python train.py --num_hidden_layers=12 --hidden_size=512 --num_attention_heads=4 --num_key_value_heads=4 --head_dim=128 --intermediate_size=1024 --vocab_size=13038 --hidden_act="geglu" --norm="layernorm" --norm_place="pre" --norm_eps=1e-05 --positions="learned" --qk_norm=false --attn_scale=0.0884 --bias="all" --tie_word_embeddings=true --parallel_block=false --init="normal" --init_std_qkv=0.0272 --init_std_o=0.00556 --init_std_up=0.0272 --init_std_down=0.00556 --optimizer="soap_variant" --learning_rate=0.00461 --beta1=0.95 --beta2=0.98 --weight_decay=0.089 --lr_head=0.00794 --max_grad_norm=0.5 --warmup_steps=200 --schedule="wsd" --decay_fraction=0.676 --decay_shape="linear" --final_lr_fraction=0.0 --batch_tokens=262144 --max_seq_len=512 --doc_mask=true --train_tokens=993200000 --max_steps=3789 --dataset="wikipedia_en"
Each number is 200 + 40 x the weight over its row's rms, rounded and kept within 0 to 999. Layers, rows and columns count from 0. The size before them is the row's rms in percent of the matrix's.

# o: layer 8 attention output (transposed), 512x512, rms 0.126, rows 102-127, columns 128-255
# v: layer 8 attention value, 512x512, rms 0.138, rows 103-127, columns 128-255
# q: layer 8 attention query, 512x512, rms 0.116, rows 128-129, columns 128-255
# k: layer 8 attention key, 512x512, rms 0.118, rows 128, columns 128-255
o102,088,150,176,237,245,149,190,234,143,169,225,224,219,215,246,183,224,163,169,185,202,182,220,147,195,227,226,208,206,247,187,154,192,173,159,157,255,236,251,229,215,193,204,260,259,128,205,208,239,213,180,151,171,188,159,180,191,202,200,178,128,155,200,192,152,117,225,209,126,183,255,182,225,232,122,179,175,151,129,205,231,164,161,172,151,241,216,165,191,241,146,167,191,102,151,142,199,216,194,196,230,187,78,119,144,125,195,185,207,167,184,198,233,216,263,144,147,138,201,147,119,249,239,210,167,154,186,199,167
v103,087,200,159,184,206,257,234,259,183,216,215,182,161,129,143,153,206,245,199,185,235,192,208,243,193,181,227,232,287,181,174,223,150,210,202,224,115,162,122,183,239,184,160,270,226,200,199,170,173,175,229,182,244,173,191,179,122,213,228,201,225,238,179,193,142,197,209,145,266,212,208,223,191,206,155,183,192,210,187,240,206,159,222,175,182,163,239,179,215,162,159,218,207,175,200,157,181,264,191,134,227,163,178,199,313,140,223,222,231,241,165,216,229,87,227,198,134,231,215,195,225,155,225,218,147,155,264,215,94
o103,088,213,220,179,180,136,180,138,146,181,248,239,215,178,281,173,220,198,205,232,195,194,203,128,234,172,166,241,228,269,291,125,217,253,214,184,245,166,184,233,129,211,169,139,235,247,240,213,196,173,235,247,217,236,95,132,228,196,178,130,163,226,231,195,119,118,136,169,153,199,241,137,159,222,205,263,199,213,209,203,149,188,217,277,193,196,244,161,230,171,202,167,265,178,226,159,169,236,219,245,179,200,172,202,218,247,213,211,212,224,210,227,231,173,202,214,276,207,226,140,194,205,170,217,191,162,151,227,207
v104,090,160,120,183,87,184,246,101,295,204,168,178,192,208,196,262,181,203,194,201,261,209,140,183,144,191,224,227,222,158,165,184,182,216,192,193,169,139,187,209,254,184,167,175,179,164,228,216,122,245,234,242,291,246,250,216,199,232,148,163,218,133,226,191,143,175,198,185,218,197,226,153,204,195,264,200,242,256,214,133,177,233,242,242,159,238,247,180,213,167,169,179,138,280,217,223,211,173,196,232,269,197,195,135,245,166,214,285,253,199,174,145,191,176,228,193,187,96,191,167,249,231,186,200,152,236,194,286,254
o104,093,240,324,167,171,203,233,179,244,150,198,206,213,164,81,161,194,240,172,162,261,171,196,174,181,114,169,188,235,257,241,150,183,180,234,144,262,219,231,233,219,218,229,152,158,245,220,232,128,251,177,215,130,226,164,146,184,152,205,213,149,141,217,189,159,195,230,216,228,279,212,308,167,195,217,235,159,92,170,223,270,151,133,229,110,197,212,222,193,200,227,172,192,195,148,171,183,252,170,238,193,214,136,215,96,211,212,209,195,232,151,190,153,249,179,142,183,175,226,263,127,185,156,201,172,146,183,227,244
v105,089,233,201,152,260,174,302,220,202,210,207,156,161,199,178,218,239,118,191,121,164,155,164,193,256,211,209,267,219,236,237,217,232,287,205,198,122,204,113,198,258,171,138,158,259,186,261,163,250,139,204,187,208,171,248,179,251,236,200,171,265,218,149,198,264,207,191,210,153,203,181,140,156,236,247,235,234,228,171,218,251,216,296,224,195,238,231,159,152,225,195,174,170,171,183,217,198,284,174,167,240,255,231,180,234,228,173,158,142,165,145,241,205,247,236,122,166,255,272,153,212,92,180,179,192,207,192,207,237
o105,093,102,212,242,217,220,65,243,288,126,233,184,207,173,195,254,151,208,161,236,261,212,195,173,198,206,172,244,284,296,247,178,176,211,206,189,214,139,157,211,203,242,180,209,223,193,194,212,156,204,211,227,170,240,265,248,116,196,222,170,147,167,246,201,197,254,203,239,189,165,176,190,181,196,243,170,165,238,243,237,225,169,204,228,235,217,198,273,216,186,219,235,183,235,192,207,256,165,180,200,193,217,121,188,170,215,345,182,216,213,186,145,162,247,224,192,241,158,217,209,213,207,203,308,216,96,256,172,246
v106,086,207,150,206,151,146,228,235,169,253,186,179,45,188,214,213,171,191,145,241,201,218,289,155,182,228,230,160,252,202,185,261,201,177,225,246,224,196,222,172,195,201,265,246,187,243,150,220,165,235,208,226,189,250,148,177,167,170,215,191,183,196,148,247,226,247,155,226,226,194,172,204,151,248,232,217,182,205,177,265,279,177,136,241,224,200,154,184,161,169,194,222,238,228,184,225,264,231,233,200,182,126,144,193,190,247,174,228,243,177,211,179,326,231,170,161,228,188,253,168,176,76,271,197,113,155,254,222,162
o106,090,215,220,175,177,188,175,220,245,221,190,222,231,256,176,234,235,159,189,192,218,97,186,229,200,299,142,256,172,176,154,197,165,228,246,169,224,194,215,210,231,285,176,154,267,197,194,167,229,233,212,233,236,179,212,170,210,254,233,220,243,128,260,189,206,233,188,115,177,194,319,222,258,175,160,219,205,213,157,220,186,200,194,170,277,128,196,152,255,172,228,178,237,128,185,226,159,154,182,206,154,185,275,168,202,113,210,214,232,214,246,274,92,178,245,187,232,217,165,160,147,251,207,197,215,197,167,200,213
v107,092,257,174,259,186,226,200,214,177,241,175,248,226,237,203,180,173,226,199,286,192,215,157,211,245,244,195,192,195,255,229,234,192,116,185,147,293,186,200,184,185,223,182,247,193,185,148,160,265,169,173,213,184,135,172,234,193,211,230,181,206,233,186,233,217,207,196,272,136,243,286,145,223,278,181,170,169,172,220,212,248,239,209,144,247,203,164,211,199,174,210,253,229,227,253,195,205,242,248,198,208,241,124,215,197,216,167,165,221,176,163,204,263,342,224,172,174,211,156,161,209,219,135,237,179,202,218,208,226
o107,091,224,167,193,185,122,242,295,230,184,169,195,160,171,158,205,184,187,150,221,224,182,258,184,199,180,210,150,234,222,239,198,153,148,250,173,204,241,184,188,196,203,244,270,194,168,137,206,217,250,276,186,207,214,289,201,207,194,151,284,219,208,170,178,203,178,161,207,218,180,236,275,225,113,221,203,183,235,213,177,154,190,226,188,267,163,210,132,163,213,181,158,164,216,179,138,150,205,106,162,198,253,236,191,256,254,188,238,194,237,200,200,152,269,177,278,251,226,170,295,186,139,181,195,271,280,271,151,166
v108,087,194,168,228,189,207,267,159,236,228,216,189,240,205,283,228,183,193,193,146,201,200,180,173,205,193,207,219,118,226,215,163,197,272,123,207,240,163,243,237,175,224,199,230,218,261,221,125,234,248,231,206,232,231,268,180,164,220,220,187,124,177,221,185,134,196,189,133,173,168,271,244,171,184,170,224,141,98,196,249,239,241,222,201,172,207,191,244,158,285,199,182,164,226,146,229,204,124,156,175,207,193,225,231,187,230,276,128,255,218,199,252,197,171,204,214,230,157,234,204,213,195,204,189,183,195,170,187,169
o108,090,178,181,179,200,163,237,179,136,181,148,187,185,180,145,184,240,223,274,195,233,200,206,192,122,143,216,136,234,304,256,213,129,236,197,162,116,239,176,193,192,208,252,206,223,195,114,286,219,228,126,287,129,252,186,219,214,182,227,186,192,211,136,235,227,183,211,278,231,158,226,161,245,267,149,237,221,243,264,233,148,163,134,240,142,241,235,164,189,256,181,141,228,170,214,251,239,278,199,191,205,153,225,170,200,191,195,219,196,229,263,191,148,253,167,224,161,135,152,226,192,201,146,181,152,186,327,187,213
v109,094,187,238,148,191,212,201,263,209,240,186,250,190,220,170,145,163,301,179,141,129,201,233,173,224,169,209,152,202,197,210,242,261,234,161,220,280,201,199,200,152,151,148,217,274,122,164,226,223,178,260,240,137,187,242,268,173,156,258,239,254,154,154,188,184,163,252,191,215,232,155,211,112,125,161,206,245,158,187,224,227,197,259,145,174,184,272,236,152,184,136,206,141,203,313,205,225,258,172,192,176,226,213,211,227,200,148,185,237,196,240,181,186,161,199,258,145,164,284,105,193,177,193,275,232,197,283,230,258
o109,096,217,188,263,190,229,203,284,208,205,252,244,189,181,318,241,201,170,205,92,190,105,189,166,212,94,214,132,222,178,211,186,76,194,163,219,216,177,249,169,226,163,185,219,192,226,228,231,183,258,211,206,181,239,268,212,161,283,179,211,133,152,231,202,204,174,162,256,182,194,159,231,241,264,218,165,130,200,181,136,132,130,141,170,226,210,173,195,196,206,269,211,184,232,152,128,177,214,229,151,256,226,223,233,250,176,223,211,153,235,212,251,188,252,226,206,222,116,177,138,187,157,205,303,245,179,229,184,173
v110,089,230,149,108,213,241,168,205,215,264,189,212,203,192,164,230,171,218,148,186,161,279,200,220,218,266,205,206,118,202,187,210,201,278,216,262,92,224,202,157,210,223,280,236,166,198,207,161,222,181,184,213,163,184,231,234,146,227,172,239,164,233,199,158,174,186,171,190,261,171,183,166,171,207,200,183,208,232,191,222,205,184,192,178,220,174,195,253,173,208,257,165,270,217,216,266,225,199,112,238,207,245,198,209,208,256,163,127,168,162,190,247,129,176,184,243,178,169,181,289,159,305,217,189,166,273,196,168,198
o110,093,187,193,326,158,186,272,157,202,248,161,196,171,182,238,207,180,139,219,193,190,207,192,225,273,209,168,123,167,243,256,206,214,167,140,205,247,231,200,273,253,157,182,229,154,163,257,202,156,185,242,247,192,237,161,250,165,100,240,155,206,227,158,236,205,158,239,289,154,158,221,243,192,216,161,183,266,190,243,185,264,232,245,192,205,164,163,163,212,136,171,179,255,196,228,178,186,173,252,191,210,147,214,207,257,217,165,201,195,275,227,163,261,131,143,236,219,221,219,179,204,211,203,147,169,195,138,216,247
v111,088,128,213,160,165,254,207,187,243,189,216,233,192,206,127,199,168,259,204,231,209,167,263,210,203,247,154,220,231,161,226,166,195,231,176,226,210,288,211,262,277,187,146,262,221,247,192,148,186,202,148,257,194,236,173,236,191,245,202,164,245,145,141,172,233,194,244,163,241,191,143,233,116,247,184,220,208,200,240,228,214,139,151,233,158,205,281,215,290,187,240,263,145,194,178,215,195,214,173,236,173,168,159,188,228,205,221,162,251,166,123,117,161,194,219,179,195,232,218,169,188,163,196,187,143,144,233,195,181
o111,090,239,216,135,268,173,238,167,194,221,192,162,181,208,201,188,177,174,201,168,200,73,212,198,172,220,223,146,152,189,221,214,225,149,192,204,175,250,258,254,181,189,214,224,231,204,214,242,182,215,287,181,144,207,188,242,270,215,278,184,151,148,219,192,206,191,230,237,168,185,81,224,260,196,187,241,186,158,106,200,159,165,246,211,215,196,228,233,133,219,186,120,241,200,143,163,200,243,132,83,179,139,226,196,163,249,130,132,123,262,211,161,215,200,199,231,235,138,194,173,187,175,252,215,189,169,145,223,245
v112,085,212,164,197,140,196,185,247,233,155,193,214,269,192,164,289,198,229,200,234,283,165,192,139,273,181,118,196,197,322,208,244,160,154,196,223,222,246,223,167,109,210,178,203,187,224,246,185,179,197,196,123,244,245,198,139,182,183,201,189,167,194,275,291,136,233,233,169,229,243,208,219,180,235,218,223,209,181,273,158,247,240,231,209,247,289,173,181,197,211,112,289,181,190,163,275,279,225,213,233,223,75,218,183,253,201,220,176,191,237,204,193,217,123,170,200,192,284,239,228,116,158,160,226,227,238,218,282,213
o112,085,164,223,179,242,187,198,194,185,203,179,223,174,223,189,196,256,163,157,219,208,182,237,248,226,224,219,209,232,208,105,194,229,204,203,112,196,241,240,225,260,233,215,208,205,134,224,209,197,167,214,264,158,230,257,174,160,207,244,181,214,177,171,253,161,140,127,174,162,178,272,245,225,241,136,235,232,159,178,143,149,182,262,186,185,236,153,156,153,200,224,228,201,239,178,201,244,129,184,159,103,195,224,230,166,232,193,231,205,143,179,226,158,217,230,251,212,222,239,99,235,236,199,298,222,165,202,205,156
v113,087,227,205,237,200,210,178,255,240,152,241,172,283,231,235,235,213,202,238,194,227,187,238,332,185,252,247,174,251,167,205,170,221,143,246,157,176,284,199,244,197,144,222,251,250,173,168,228,229,227,133,226,203,204,185,294,189,265,174,205,243,200,203,121,222,141,177,201,207,232,163,134,157,210,154,174,179,224,215,209,198,224,248,131,143,198,167,184,159,198,230,182,133,195,169,159,167,267,174,204,163,167,223,181,195,222,219,232,152,225,185,238,220,176,235,202,155,157,150,170,226,210,224,205,169,186,171,241,153
o113,087,237,205,153,164,177,214,192,241,190,223,196,182,180,219,212,161,203,197,241,100,166,203,240,131,132,151,223,244,293,125,194,134,234,178,136,127,112,224,186,166,210,204,244,197,174,318,234,249,209,249,225,196,262,167,217,249,178,224,189,212,228,190,201,192,256,205,152,215,162,199,199,166,234,160,157,158,238,168,228,261,139,221,176,163,126,202,197,173,246,202,151,180,183,243,185,180,156,169,162,213,245,161,226,182,215,190,176,171,216,248,201,222,255,138,277,229,170,216,202,194,242,162,252,177,165,220,256,265
v114,089,269,176,184,185,213,198,223,160,167,198,197,194,138,231,247,272,213,137,153,164,232,109,179,171,233,276,185,163,227,210,150,182,236,275,261,114,93,288,226,192,242,217,159,219,217,241,208,235,203,216,162,239,249,127,203,191,218,191,198,137,184,250,248,243,207,214,147,150,179,210,203,131,292,206,163,246,199,165,202,215,181,239,192,234,216,212,229,204,201,201,194,132,231,179,194,258,201,193,152,159,182,178,281,236,232,228,165,193,170,209,250,184,242,188,219,188,190,215,156,240,173,265,177,167,139,199,205,200
o114,090,144,155,131,155,141,185,178,198,145,176,151,190,123,203,231,179,154,195,189,159,153,269,240,206,176,172,165,280,169,196,245,216,231,202,171,214,180,152,138,263,189,201,232,151,157,178,204,157,154,261,133,203,248,161,163,163,221,254,225,232,122,178,216,178,191,221,190,149,145,200,176,199,166,194,201,170,221,249,226,187,215,250,216,220,252,174,199,231,219,144,206,213,215,186,169,162,195,170,206,190,170,163,241,222,180,184,209,194,173,194,192,202,185,201,184,236,197,213,212,125,185,150,206,164,194,247,176,238
v115,093,221,146,224,155,211,215,218,167,213,164,175,188,203,274,207,226,209,235,227,149,142,264,214,198,175,196,186,193,207,220,289,265,160,209,152,223,213,222,202,185,168,275,160,128,256,124,231,234,222,198,207,193,234,240,186,178,136,130,179,143,239,154,216,202,161,213,182,242,190,215,203,214,233,167,131,191,249,234,228,152,168,214,202,140,180,187,198,187,173,198,160,182,194,181,224,122,272,112,185,153,130,196,139,165,221,204,224,209,233,142,239,283,138,184,202,184,201,236,203,189,188,168,198,199,165,249,258,237
o115,094,231,161,130,245,229,202,171,188,212,199,162,220,194,189,163,234,197,143,221,194,266,194,247,210,234,167,215,154,210,168,228,234,181,244,229,251,284,202,151,112,205,171,218,202,140,201,209,206,156,148,132,263,192,239,228,229,159,289,207,253,130,194,259,223,242,210,181,170,174,203,262,217,169,151,172,242,233,218,160,160,204,213,267,203,235,166,199,205,210,223,260,219,178,269,160,137,216,132,208,209,224,144,226,245,246,195,204,294,137,140,204,198,263,216,127,266,155,199,192,221,182,216,125,236,181,204,191,272
v116,087,232,171,198,265,166,205,233,222,228,196,276,253,175,187,279,233,179,223,229,196,217,187,216,206,204,203,144,264,174,268,285,219,132,142,175,164,211,149,219,149,172,177,253,195,206,216,259,193,231,206,155,207,208,214,168,124,186,233,221,211,191,198,236,234,148,213,199,204,225,201,198,270,160,199,198,178,196,237,170,132,194,147,205,201,197,145,148,187,129,132,175,205,213,227,165,218,178,216,159,183,141,168,299,254,229,296,194,237,295,161,217,216,249,209,152,232,176,221,200,184,128,179,265,236,216,230,127,125
o116,089,234,248,200,166,180,180,202,159,185,226,155,178,167,218,159,250,194,278,190,209,310,101,206,216,240,148,181,259,177,148,205,125,157,261,202,161,194,225,177,239,210,197,184,186,191,206,194,206,227,226,213,281,165,201,201,195,265,224,229,262,232,211,167,255,221,201,219,268,168,161,73,198,170,193,184,120,176,145,168,157,216,163,189,233,243,213,165,180,161,164,143,173,192,201,121,208,196,177,178,271,229,205,239,215,199,170,179,168,178,283,237,215,176,248,182,224,176,191,227,202,215,206,209,218,198,221,202,234
v117,087,173,203,147,241,206,165,275,239,193,214,211,205,185,172,201,255,84,182,339,178,99,129,200,261,218,124,193,142,160,185,234,202,183,192,243,198,196,235,221,179,171,276,223,227,159,207,187,196,218,197,262,135,181,171,195,121,243,203,223,178,231,198,210,287,204,233,235,304,177,189,228,189,257,199,220,234,243,210,209,159,223,229,207,275,197,237,222,194,197,251,180,183,176,219,225,265,189,191,176,175,194,144,154,217,285,167,216,221,169,152,132,154,189,204,198,211,195,194,187,216,236,268,167,148,273,212,244,153
o117,090,139,138,214,251,153,210,232,284,201,178,237,165,230,244,193,215,210,231,146,191,145,190,167,127,172,157,150,267,237,145,154,202,197,168,221,180,216,153,234,223,261,147,190,198,145,211,185,256,156,167,211,231,264,175,212,266,136,190,147,164,292,253,228,168,240,225,233,245,167,193,139,213,197,187,196,286,175,160,218,230,195,198,184,171,240,169,236,186,170,190,194,174,260,141,138,146,202,201,136,223,278,206,176,200,197,245,176,109,232,122,172,218,191,236,100,208,323,211,174,197,185,140,222,188,225,187,213,234
v118,089,259,193,199,271,239,201,203,170,209,225,213,211,197,168,147,155,194,113,147,203,236,187,147,176,150,184,236,187,269,192,105,162,280,162,244,166,187,236,208,178,228,160,200,216,189,260,210,210,195,201,183,181,186,245,142,186,218,239,216,152,188,188,208,216,160,210,243,193,157,281,248,198,233,219,266,237,198,164,276,82,203,168,233,122,196,245,202,254,195,225,280,161,253,227,136,173,214,195,165,256,172,196,148,163,175,152,178,169,131,140,173,179,208,189,197,255,227,233,234,197,205,239,166,137,262,204,261,224
o118,093,210,191,261,280,203,194,179,257,244,205,224,165,215,211,231,268,205,201,216,242,198,256,256,237,212,227,266,220,161,173,195,180,158,224,184,216,233,113,200,207,187,243,166,205,190,179,157,150,146,240,176,172,177,161,158,194,153,186,183,230,166,240,210,215,245,93,164,148,200,169,159,189,208,196,219,230,153,235,145,282,176,198,236,209,194,178,176,162,133,222,154,184,151,177,102,191,218,213,178,180,243,251,190,227,222,214,195,200,276,174,165,163,179,178,209,199,221,224,153,246,127,183,246,254,134,230,165,186
v119,090,206,220,221,192,237,268,263,198,84,112,158,189,238,183,189,187,145,149,217,260,173,158,199,191,162,250,119,270,248,201,215,218,193,205,170,239,193,223,162,206,137,223,240,227,179,176,134,224,216,171,114,225,234,187,262,179,181,210,196,220,248,166,103,185,258,206,255,173,148,158,187,225,232,271,126,196,136,192,196,205,271,156,186,186,182,194,229,165,237,197,275,231,211,177,213,151,258,193,154,202,198,223,172,267,211,208,199,188,157,207,200,195,271,192,118,189,136,171,259,256,226,204,224,235,245,160,201,206
o119,090,192,159,199,195,166,187,188,200,197,272,222,182,196,189,203,200,223,195,170,211,214,226,177,219,210,132,229,189,119,253,273,160,205,164,225,171,158,218,201,181,242,239,230,208,253,219,285,205,180,217,251,242,201,179,203,243,239,221,220,255,247,298,219,181,160,179,190,242,241,281,193,205,180,190,286,235,168,180,268,200,250,175,239,187,219,147,197,215,192,179,260,148,203,147,212,230,209,177,233,202,298,202,232,221,181,227,169,219,172,231,253,224,194,232,230,189,223,216,171,127,193,190,150,222,142,220,166,170
v120,082,200,200,182,226,194,224,224,204,160,104,178,203,195,203,191,174,220,177,260,193,210,268,244,196,138,227,178,263,177,223,143,210,246,154,227,155,195,219,240,152,236,202,154,231,243,246,143,196,228,183,222,244,207,184,180,172,197,203,214,257,259,192,200,198,153,271,268,209,194,200,194,222,147,212,251,192,197,179,218,173,231,230,274,122,233,250,295,163,168,175,210,196,135,240,206,227,192,148,164,171,189,178,228,153,199,187,154,196,189,178,172,195,238,201,182,213,225,210,218,254,231,160,173,275,143,223,182,220
o120,087,194,226,198,232,160,272,81,223,198,259,273,197,177,238,148,217,201,195,175,168,196,239,156,188,255,228,238,196,248,202,203,183,117,143,144,234,218,251,265,211,260,258,174,143,181,141,195,170,218,234,194,238,214,225,150,214,150,195,174,151,205,171,243,239,271,293,195,217,184,174,136,225,191,208,202,203,198,141,207,187,115,190,206,246,229,175,196,205,239,182,137,172,145,122,267,196,244,229,180,171,208,195,210,193,193,202,234,102,209,152,242,213,173,147,227,199,208,217,213,206,228,195,238,219,188,230,217,216
v121,088,135,218,193,184,260,254,211,261,177,181,200,121,123,266,242,159,170,210,189,160,209,238,209,218,230,181,177,177,242,165,215,204,261,211,213,211,183,179,190,297,75,237,161,264,242,204,160,150,225,245,197,186,182,203,199,203,249,108,146,266,220,194,197,244,198,134,238,225,226,170,138,156,203,220,238,220,191,198,179,256,137,219,176,236,216,196,189,259,203,214,166,190,228,190,186,205,204,167,244,128,177,223,158,214,219,193,180,225,206,230,221,203,237,239,161,156,236,195,119,213,178,146,220,148,173,183,184,162
o121,089,223,243,193,231,213,178,238,192,132,109,228,285,245,223,293,162,216,230,199,195,164,153,163,205,235,242,217,171,276,194,242,177,173,139,205,169,226,212,190,127,259,189,192,138,238,171,173,149,201,254,266,105,193,223,193,214,260,241,241,130,239,177,215,228,177,187,227,187,231,206,278,227,181,196,198,224,254,237,187,264,244,243,206,205,189,177,234,137,207,188,213,183,192,255,180,260,133,148,189,169,219,172,284,209,211,196,246,204,198,193,182,177,224,254,313,254,136,297,180,168,185,200,212,202,175,170,192,274
v122,090,185,279,186,115,181,260,241,237,183,282,226,214,181,263,171,162,136,159,243,183,247,178,190,230,213,191,222,195,169,198,186,222,194,265,214,168,187,213,197,200,232,251,182,196,253,227,216,147,212,203,206,149,207,164,222,169,197,282,189,187,168,251,163,245,265,206,201,187,169,199,244,227,181,97,216,166,210,205,290,192,162,233,208,230,183,226,180,197,239,207,229,284,229,182,291,194,221,144,182,247,233,216,200,158,166,123,232,303,185,167,190,263,167,193,218,165,225,193,256,226,155,208,148,198,234,176,180,220
o122,095,201,179,185,278,205,167,169,216,195,156,173,234,179,240,228,189,232,143,219,164,202,192,179,189,215,199,195,164,200,198,245,217,258,207,273,232,149,188,159,190,213,195,186,209,178,183,209,225,153,200,217,198,210,232,219,228,229,176,250,280,255,133,229,159,193,155,106,187,225,175,187,198,164,178,172,173,207,189,146,282,192,201,122,198,296,208,169,185,252,129,165,199,143,277,136,201,213,138,285,238,152,196,288,137,225,201,231,188,165,225,205,278,216,210,185,148,185,117,167,243,235,263,172,158,108,185,170,222
v123,086,231,206,208,244,196,207,205,223,183,200,164,197,177,253,237,205,155,201,202,177,258,176,218,206,149,153,172,213,195,258,171,249,267,224,181,195,178,206,215,165,168,181,275,295,270,160,247,87,227,217,259,190,169,189,204,123,123,182,208,272,128,198,190,253,162,190,218,174,225,212,136,107,220,54,189,169,249,198,171,157,193,165,203,199,207,165,220,214,156,236,152,280,235,204,220,264,158,133,231,210,163,241,154,135,192,131,187,285,147,194,155,170,156,199,199,182,95,207,158,125,238,210,224,204,156,205,222,171
o123,089,170,210,238,212,163,128,109,248,103,187,218,160,197,170,197,177,146,285,190,209,203,209,183,210,251,252,232,156,180,143,198,135,198,146,283,265,192,152,232,213,153,205,196,214,156,244,238,187,170,210,178,202,130,232,188,223,200,240,238,171,262,198,251,187,184,222,189,259,174,114,211,237,227,198,306,203,249,182,198,230,166,157,209,154,177,219,172,233,160,213,197,242,191,198,146,98,183,202,219,199,163,130,318,147,178,236,243,175,208,176,225,174,185,318,188,210,219,233,210,190,274,164,218,202,246,109,213,296
v124,088,233,229,201,272,150,192,192,219,247,189,161,159,148,181,171,198,238,223,237,234,159,156,219,239,171,237,129,160,169,221,196,182,162,176,196,220,195,199,215,175,123,169,206,145,224,217,289,164,202,225,173,212,277,88,175,261,198,224,233,206,142,170,205,172,275,182,172,175,196,176,227,228,192,171,211,217,225,150,177,222,146,182,207,198,140,223,238,141,239,261,177,249,181,164,233,147,264,224,135,229,244,67,206,226,137,199,159,225,208,199,183,223,196,281,218,216,159,185,199,169,193,286,209,232,197,158,179,233
o124,091,223,190,213,145,177,227,210,150,204,215,227,163,231,164,168,202,251,266,263,137,241,211,233,227,257,155,240,226,170,193,209,233,235,271,232,101,205,181,195,163,260,230,270,240,223,221,233,223,243,132,171,140,152,201,198,202,247,264,220,174,206,220,207,244,194,265,222,212,143,241,201,213,193,209,188,197,203,213,218,181,180,202,124,216,194,238,191,235,219,125,169,183,161,201,207,246,220,188,240,199,163,313,282,179,232,179,274,244,216,220,167,160,207,163,283,225,189,192,168,172,258,152,229,237,172,142,155,185
v125,085,192,234,252,183,245,138,206,141,190,191,202,261,252,171,217,187,201,231,257,236,196,261,194,178,173,194,267,127,200,218,207,185,149,176,143,205,164,244,126,113,154,250,123,188,277,156,170,167,195,169,233,161,199,258,195,238,189,144,192,186,210,185,178,191,225,216,274,213,200,244,189,241,190,246,135,127,242,214,246,193,219,152,254,175,261,154,199,252,167,144,200,200,136,181,228,217,194,176,267,158,127,204,190,219,230,178,205,154,217,166,185,132,194,161,198,202,211,219,250,251,171,259,269,186,165,175,181,146
o125,090,168,245,208,129,164,291,141,191,185,224,223,180,177,151,238,242,142,188,210,179,273,189,189,213,260,236,215,230,230,198,191,235,225,311,182,130,279,132,191,179,218,209,226,190,212,258,197,239,149,171,188,198,151,180,201,223,168,196,237,151,245,183,178,192,260,196,239,189,153,253,154,232,176,215,248,282,223,179,189,207,153,223,191,191,204,154,218,237,204,218,194,173,251,273,182,194,191,130,163,136,241,191,212,201,125,261,186,259,200,198,226,225,225,175,127,277,190,208,222,243,77,167,214,216,223,144,242,272
v126,089,192,180,230,203,165,198,197,115,280,162,208,153,227,253,165,208,207,208,196,200,230,167,209,211,242,209,196,196,159,227,302,216,202,192,258,232,234,239,252,216,248,237,171,177,220,185,149,194,205,201,162,212,204,190,230,93,246,190,201,99,191,187,171,177,237,87,262,233,189,190,193,204,215,149,262,217,226,219,232,136,229,216,228,153,216,201,116,179,185,230,246,234,258,183,216,166,282,253,216,111,252,164,175,177,229,225,235,261,250,182,251,217,204,196,207,243,242,206,231,171,205,193,230,237,155,195,223,220
o126,090,176,194,196,252,216,179,155,156,216,258,195,127,169,142,135,251,197,209,177,193,228,156,178,163,119,282,212,135,257,222,155,169,196,247,214,191,190,136,204,151,193,257,237,220,168,162,189,220,219,272,330,259,229,311,173,206,151,210,266,211,221,163,178,213,243,173,216,208,185,216,189,130,176,211,169,167,149,114,250,252,132,194,171,188,210,185,278,219,254,223,195,172,212,213,150,160,186,204,200,272,159,228,202,263,234,159,174,202,236,192,235,217,196,204,196,213,218,188,197,148,200,297,225,96,262,190,200,178
v127,090,237,193,176,257,155,184,173,139,298,136,269,261,248,237,153,210,176,265,219,96,229,184,211,187,188,246,191,219,216,291,141,186,197,227,307,277,247,157,239,209,184,185,219,205,180,230,283,228,167,250,228,103,190,150,178,174,289,197,161,173,223,217,210,220,201,165,120,193,245,161,152,194,178,241,276,231,182,271,222,159,236,249,132,189,199,176,175,280,201,229,185,232,226,188,199,177,170,200,200,162,240,218,211,205,224,211,225,242,158,164,226,211,181,216,196,183,170,275,190,232,176,131,136,146,189,223,241,296
o127,091,188,132,164,229,165,133,195,224,172,156,179,190,222,182,172,183,150,122,151,217,306,264,178,213,296,188,193,206,70,207,124,252,212,140,210,169,174,161,211,184,225,236,240,240,193,238,201,215,135,193,235,210,253,244,311,246,241,98,218,179,173,227,168,197,153,197,266,170,157,180,249,252,194,180,156,186,158,191,183,192,145,168,140,192,163,223,237,125,195,142,194,134,164,204,140,182,209,225,238,192,201,220,201,188,155,191,231,299,188,219,195,184,168,190,162,201,143,177,106,190,218,209,240,135,196,207,191,232
q128,115,256,213,171,215,176,185,238,202,147,215,152,157,205,240,213,237,178,140,183,207,208,174,166,192,194,157,273,219,158,295,226,202,200,120,214,222,206,201,244,152,172,223,210,168,194,216,235,163,257,208,174,274,155,240,255,248,194,264,266,195,242,265,221,177,168,218,237,243,261,203,162,221,188,233,194,128,222,95,229,217,168,162,142,170,169,192,204,184,166,219,244,200,199,227,194,241,183,279,195,127,190,130,221,224,205,169,204,180,138,171,227,190,185,208,217,224,128,202,173,204,163,144,135,137,224,126,192,279
k128,115,157,142,175,241,166,195,178,207,232,268,291,158,194,192,139,156,159,187,244,199,139,277,179,196,227,232,134,207,179,208,182,192,252,217,207,259,198,222,163,193,258,184,161,213,233,170,222,231,204,161,303,164,215,183,152,201,215,245,184,147,208,277,199,278,217,221,161,203,244,244,182,220,181,232,150,204,253,250,207,137,163,226,253,174,205,219,272,145,179,266,153,208,178,227,214,210,228,253,193,202,182,184,215,291,155,189,248,162,159,131,269,172,271,168,291,211,220,236,257,171,209,290,174,147,256,259,211,245
q129,113,240,180,138,180,129,153,198,152,202,181,163,223,236,273,185,197,174,282,194,184,216,275,200,156,246,201,246,214,178,222,204,211,207,90,256,146,276,183,212,236,228,257,145,224,242,256,239,268,127,248,150,183,203,143,207,228,211,221,174,189,210,277,188,129,227,181,100,190,260,162,218,126,176,180,206,211,233,288,210,161,155,192,279,206,207,204,236,178,189,172,162,236,213,195,152,148,184,270,185,162,181,219,227,188,222,216,197,184,129,283,262,180,180,199,206,164,165,131,190,167,211,216,175,214,117,200,208,157